From a checkpoint of a small transformer trained on Wikipedia.
Size: MLP 256 ReLU, 1.01M parameters.
Architecture: biases on query, key and value, untied embeddings, normalized queries and keys, shifted keys, gated attention.
Each number is 500 + 25 x the weight over its row's rms, rounded and kept within 0 to 999. Layers, rows and columns count from 0. Numbers have three digits each. The size before them is the row's rms in percent of the matrix's.

# layer 4 attention output (transposed), 64x64, rms 0.464, rows 20-37, columns 0-63
099:531496473501495485486554471492532517495507514454497477495501465458509534521491518467552415466514505498494466511501458485474523489511510461462501491516521483490510521492481493537477479490513498
113:495479502463467493468514491479493487491502509481476486469519522514514524483501521501503525501539485539516538482501488495459466499521501496451466532469476465486506471425495526461527475539536513
092:548481550480499463530496507464494450521509508535516484527491500461456488503493491510473525486532545518457530544494470475473491491505484512509503488507489491537471490521432502502517487502498478
095:469505471478549554548514494541485495462458511482494502482478554504482548504490493549471510470486489485452477514521490522469480495487505520517502513498515515520454524509484474483477490526507507
094:465510482521522563491515477491492498466499482507501519504480525499473470489488528502548533550464506525467485469487509540504492541506546533514479530469508476523499514529516463498502505494556479
108:480467484474493518443491515491493502500527492485507499487440462468527534521472514508509522507499505485484498499532462507477502482545526515490477488499470511473523505418522512509464513451467493
103:499544517462516484477507529500539478534509472469500497552489518469493527512533491510500529550514522513516476505501435490528506527505535542509503513505522502516525559538519536515512501511480505
096:509507505471523475535438545511496524493502499487503496480499518492469473532471486451521513507542494528509501490516511525489510515539448503471455523526527462496487489506481468487551490467541488
111:493532490516508508414514484515500475493485445500447526543530525546483523534465509482471478485496518501499519513528495488502517514479505524491509540494464476493468477527507484480476537499503479
104:511505489521490506507511484454523480498454515520487506514491512476509514446477520502495512512469498473493498521492507505581464510430475501546445521479517460507473478510469491498519509512496524
100:456514500552494535477461559500491489495448563503514501512501495526493524516502458479529521509507499496523474509508501498492505469489515458461486519488507500477484451482479468509549496507486536
095:444493469535534509501525526465486526556478518524487504527503486523511500515524490552525482480536503457503530496505507511498479524465492522449512513475523501537501497453526473499469511492507462
096:502480539531482529516523487497525525524495510553477493491531483470482506499492512536491476523518450537503473479488480493512494468515506449452443501468488489499507473510535519505553491520522534
110:457504500482495479438501537497513482498512465515482477470524486535484493547472476503536524534474488528473531489525493487449529527539501514509505548507466520511465476527495487524507518486491467
100:480556508484497491495472444479460506507483453495505486510488538492467500504513562518484465490519518486495509515518468486473501533506506458491483501477479504484486468503461459551475518541526513
102:469487510484510510504443504537515512543522472538475525529505471483497505502489537476502494488507514465481455523539531486504535504509477473500480493527467539517567487497509483493457498519509545
095:498486557472496503559521491463496558498468526485481487489557511495509470487504519504512494514468504497502534527534492556474511448500518466500512484485503540532538518506484509493480518509509481
099:548524514444501523474499497471541493535498475506492520462504460487507538508536528493533469458473478524539522483509518498495466464509523489500511514496511480529508469460498529457482505467490476
# layer 4 attention value, 64x64, rms 0.509, rows 21-38, columns 0-63
095:495496516525507462488520530553520499489511443522486522498515477494476515449472509536486474523453528498524468515490536513528556499494462511515509515518484542523490528530502481494490506449491490
101:544487492475498491526519510476475493467553443489531558495502533513464516512503528471503500474487480498511491485493479533520452509476505509471469528533511483501545518514536541486500479513524532
109:468538489504551503491507548484487484541488538446509505470510453519493470472529438500525516483475496507476468504515503513506486499484489514478505520469506477508475476488493516490517504439474460
092:481475488482525524463473500472501502558509483501519502509506473482494497512522485503462499435515518474527506544504528477486569462484536506491480485547507493500494523467502483508519472554488484
106:522485495507516454532497502473540494527450522507527473507500524532499538518514446519525452512514501503525503500488490490517497478488452502513525513520482480482496530565482451476524490542512517
108:491481550501513565553532482491462537495506525487473519476493533491475531520454518493494509457486481516518482499495468513495488510495476506480486483542480496501488499507474485513479489532558552
096:432513528477519490447499500493469511515513463491497501497540508486489523490528547539436525525457510484486462486483509492519497506479503509485505488479520506471482531527530487512455547500505508
103:510500517494485488527484500531520530512507540476523503518482440459476504481524472562502526466506510509472483513560483497488486480510526506545470467511545525505505541493494471512466500537494508
094:536519516494530520525510493502453501470496442448509527517496458473485481516529497499490522448538520469462507490504485457486529491477533511489507535551511505540479474521494494487485477502490474
101:480529465517550510474502491525518555518504528540503535507483499465561506493529484477496498499495519468486506442535505470501507490462493490531529506451519478517501482524534528487499486507479530
096:501557476473522500494527518534498479536457514531489517517503498471520479514526482436514513522468488487461484505504561486527511444498502502551488484503496492468505488497493545520490493489509535
103:512487507504490477468490486543502480458458466497509520516487491500513506529476465508489514462467503484532473497487499489442539461480493487512513492464472515492464560549529510532480513527467486
109:506510471498481456514488525489503540480512514526488525481507503460503516496461552528477505474552548467527539505467521507458496499493476486528505495503469481472526490526535519523489496525452531
101:513490501516524489523494542508498484461523470463469497490467528510536476501495483492528502490505486507536546513559509492500524496480490469512538493530515488439461466487447540510473466490492493
098:502474481521559525499562536518476500488500494536494527478481550512503532481501454491471498525509496461518469485509523491545513508505463486534472490448485526508478502504463508462502509482512519
095:481480491516524479472465483468534455509527487508453510511499476511509534497501478482501474511491436476467529502534457482505467513478553517543509511462484447498516488481512512508511476513515525
104:525466493473514526478514514463499486533505515524519482508559512543506450492489478476486514516477472507509475523514468536513485485537515512499510522457478513470525447508503537550488542521492523
084:492512517474489518547498500533446513516504486527483516491532504509522512502472500499517495500494531497416477497479453506557537503502514480545525502503458515530495533485503484535518461511510516
# layer 4 attention query, 64x64, rms 0.469, rows 32-63, columns 0-63
077:473521462482541458558442474525493521523468499557507509508502514483472499505537503503490538492515515488511495470507510500547489481469480509484468482480474494479441508493487498477491489464526512
068:504468507510486481436557501478523543515526506460499489492519477514533480516494507543521475499509520509472448515463492469492476490538493500516515475507506503489517519515541481530522478562502525
053:512546481477492510500453460496483516486470461540504532520523500528518492550479500486471536468513447504487482476518478459475485481495502506477438483497484475509492473496477476488515467525477525
106:497536471446486482521451537567502487458517485459469548500481504533460527524511478489512521530503531503502481475505517511444515508480504491504462492513501463506491520519491500492515498512469506
104:517526470452536494495482493501445522492496482440519468490484523515510475511507486506466541493471491555519525506503535494514460523472501492498521502494514463471514481507471470513476462491501444
095:538490539482488499532540424456531486502507450526497462506510471511494487497483506486508459484462475504490489524476470482505477484524458498502527485477540529496494504487523523445487507498504492
083:535514537514467521512491519546526512434516448492491512518538504542488473549511510498499510508548484477469527477515514499479476463498476463486488518497480525525492495474509511539502482482519464
105:496557511495511497501510483523475469487485504483526462520450491524554519490469514512491489442508525544461518503500492475520514488518491509508467505503497504506541477534498548559480481534483508
110:568525475444484520505519558543540465489518503443472506504515525489503537503464468530490479493494528489536488512465511516504493498509500479520503501480491497452491486490499492492467517495473477
097:473447513563509479480498460430500487519469479555525498499509489518505467476536525488503483495474507491449447489513490472524504497545498509499508484550498503496514508498527494506481490491506502
100:500542512450495499529472544591499519480534503470481540480478511471488514518475483507484533515522498511541520489539506551485509518474488498518482504461476497479493478502478485490511505523513496
069:541498472458524474462527528490500519500493504466544478510454501489501458501527487494491497462482468518512487500537548554525488512518504506518477493488534506519532513479530494470462476505488448
108:540516536549490485512536472442492486524516545515504474474537440529512532508521505508495468460478485474494551498510464494520485490503515500486545547507505511496524506491509527511527505498505480
088:476475493509443453526534464469500501523489520523535443513479497490520484500464459479497484470515508456456494502447503523534500490519495522493479510513528538497518500485498470523492525478521531
106:514492490511483467491530529513523526506529517538441489505532457499541484534467467501511500504483481522492505461506497494489479486491472589515515549496494502527482518504508489550510502490513525
111:480471502491512447483505511454553495464480515553499505546493497520499540506462523507536482475479462473510515527434514514514532487470499513534499507487495521536506477485493479514495513504522529
116:518505476490500508481514479498465523449489506489483510481488490504533533553518499495539511489553493510526540493479531497534510486475573508487530511450479484524539470485480498503481522476462517
097:529492472471498470475491537490504516530483473488488522501499463505503513491516455466491491511515485521487518477492486478487493536515511466513454536488586492489523504477495554498467551493479528
094:492491456506476528563513490497536514503543476500486526467492501528517518476452499458468488565565516495517479504495524524497480536483493491482512511486511504485520500479522508493509462543509521
082:501467500493502461503495525454484504497532496505515524459480498515521539547535511482481514496488531515508467540494478507503545498526518456518481476513501542557453445500491512509531524510507482
104:525503519516520519518437470501484444496495497501485488499509531536488488535533516481517521529493437555498476501502471534500475511487458536463494551507508501532509495490485493460512497495516477
097:486535491495531534516529524466479515455493498495540502502464501496498511544465528496486474499536464501492500538514496486482493521509531543494517499437503473494525437484503514508534534518489460
113:507454476495511487460463535503454491499506522497468474511507503522484509479493502528520517501543526487468510554515497518490486454442478492507504438477513504496477517482486491512543529501452522
103:490508530515505464521501498466466460507459515502477525492474511486515488503513505536514512511510500470487448489452486483488490460530482509522512485536514503533485547470535551524494462502492438
089:518442459522521485476528487474482439543493512499485461493501521482483485520480525482509522520531520487495495500523512485525524522536459466491461546503486468521522499465546490516501530520501490
103:479484510497564495519470509520528492493526487492479563489471508506530457481477496534479480452482497547467457522486503521517513510525511542510529520505450514474492504535490476509522522511507522
106:512502454459541501488506489502531447502504507487528492490498537503478507475509480454506516477490538539504475501521534436545507501467474553482517480540473498482482495504492516472510532498516522
094:507521489500491496494521505504526511517506495459518549516495493485491483495549531507512474483508455525460525516500512495500517449517488505494445475516516525510515529448503420496537522525507461
096:504497483539510486431510473525464479481512470515484533484514521443509527431462531522473502494480491482544493508502484485490536506476515490524493497482489476506495504470510518475455524532509480
123:528485478521511498507517525473519487507486456517491484542502518502487545457516512522473496492521531529484458512512507563534476517489485494499502557570521523473477520517528497515488528468502491
106:480545509445506523504487488526495586505489485512471480465498468571515494502493506502524480501536496487568494520504516504483480505469501492477473491502477459496489504513494532518505513517523495
094:512522444498469454482472506498464518473509530492516511488503474530526489489522496489512494543525537474481541505499507500522491475473496526507497502529465491474503461511511449545521490506558549
# layer 4 attention key, 64x64, rms 0.483, rows 32-63, columns 0-63
083:539422458532492493493476551487497475536509468540499480489503493530493500539521497515523495523481485524498520491546539466472478508500495458493547493524504477501524496482498519496492534481469495
070:469552537495525505508513484522530517463525491527515493530512472472491476511497509525507526499495434504476501489506478544482495464495556525488449504483480483515522475515433480479489497506492518
057:485472484492495472529520528536479498480500544450495483528463494519431523529507519503461502504439495517529475491498526491446491516531483513518494509469525498511479489492493539520479467523515515
101:476459510506496522472494492528493527532501536456455504569504507531461538506496500500476510504514497488560473493473451500475488511515538508509456531514499498499494480498540535536486498518498512
093:532540500500519499481502478513482547499506512448509477513455480488530484542521506465475490502476527496451533515523519491482529536514515514539562477492482524481539461512496493495527499506477466
090:533480488538486501513492485490532503509491490541502508464511490512560492500520439486527447505518524486440526495497545519517520483500503491511522487483500512500513470454490503474500548482443501
100:514503515508514483489464458513511457538456507484548533476484500503545518467462440495512487499477483517500484530537499525493465506516520533510491460504514476491454495544498480478493481498538500
100:474477486484528483487486500511482498449519489500480529502470463465514487505504488566526516454470499479514516479471492525514472513525481531520478502449490507485476484472533481556526525547498506
082:520496517516425479461524495508460539486522518499520476544493516490476532496519503471473510539516527501487471522498482539465549476478485512471489520528474506531526501487502499526481487474544478
099:502464438519487480533484496520506465513503466555495494456498524510493476478509486533522511478505484502504514465501536442498448450510469480507550493491510500515481504481521483473511513500481460
093:513523529491487505439490496483500515497478524444519514560525500522488546502500487517448488527501548494477466513483460517504519521464547500469481497503507484490520495509511526560497488502498517
070:489462438489494517517506468496496478498552535534477499490496495500476501490532497501476503517498498507497519524508514451539527489500505502486555474543517499510473481498512513540518565473448530
091:517504434492503504477526465543471478498539474530522488500511438496516501537508508473500532489478546502492471529534543493548505509480469525508477490491467513487473510485518498452498514477496507
101:435532455487545500495455515512501492460506510546455495527501478481461514513500512521499515474542498528511490507483460494488535536512547507485504491545513513491476505529512499527523490525496528
104:493475525494491545475502544498544491504496505503527505509523484451502509503459452525511483506515486482478511532501490453475425493503503476494495510511493487506528511536496556467510501477548534
101:537496525510513491531510514506477498527470505517547491489455454495481519446491516512507544492505477459504495488501495485479501503517537442490464469492489496508485475463446532505486533514480547
123:469537516467496528533516489509496513475518478463519503473492494439524588501470483455501506494496494520486484513516495481557494502488532490518521499497465498509541469519484501468519504528480517
107:518525486519462496511559491519522522490485514490499514466503517511500471511539487476553484471525519509475496481525481484521473511502505552467504514528533467509573496539512486514491510535505544
093:476503552487485477484478469541516531493477527526503471524508528493500494497478479485477502495531482480463531501486502519478513498485533508459476422517521518544521540535482470460510527513500481
095:486483542533519466526499533452466522481493502504493493493516519514539534474499515544534468487530565479514455517494486497535518466505487550518472496468523490487518518495518514497501498497535535
111:509509493474484486515496503480507480512470534471495497492513509496461488479515475504447478457503517499485490523543516502552500503496483476513488498467462515425531509507511495542570536496524527
106:509493506508499490509510491514461500498487526534502494532501531482535514540479526513501436437493507515527524461478485482530537487492451512443516497499497491481523526521444494479473468523504510
111:494509458487514458475496528475510502504531542534489498532519518489517494525459498506533481513509471475522527509479436546545512484516512461517500500498468489533484507454528545470497498518527494
107:485489489493455498487494552490507452521475466522498479506476518497487460536523558509547489469483469500549479496468538478499480481515501500540477512494450511504462491485517513496484516457497489
110:504489516478502498463500495512528515550513487565498532470502520518507474500544518518507517488469477505501490454488513457510499477503530441534535476462501464497507506524526507452529506517513539
105:514503511524454520464493503477475496492484470522549488518507537508488494526489465505525494508542489494455491469539489502531539522513512454513521508477546518482547505478500456504445535509507510
107:500493481506497528498515466470465501547532487527465520449516505507505485507495491514497512546519472450507500436523484558512488495504496496516503516483559491503534507489486509477551518531496532
106:520549505534522512542485505513456501495539499506515482493525523520494487571506493511490501529472459461522466522457493495519504545456518481502481490508510505464503445514508523534494479487518512
094:459503456481507497505481530496478469466509495470507535481532551503462523475530515484500485480530465487465512472457496494499516501476512492513537489502431462530534514471495477516459508510511501
104:505479533506518521514511544499496477488534518537456493474492504472511471494461527485533522491462502477459471525527497513483504482494471467453536537530516535516501511493522494533548539512518467
105:469549487509485444541496479557493487508505481483545533541502476468489519528494510485528539520505498517482534514469493523446517499511492503453489492511491497507502482510502476495516522518516562
097:471523520538518478471509533509491546509504453454476460487498517469524500526478489494468538428515535517465497468496478521500446511490501512534511473512503491508487486500480538480497506509506472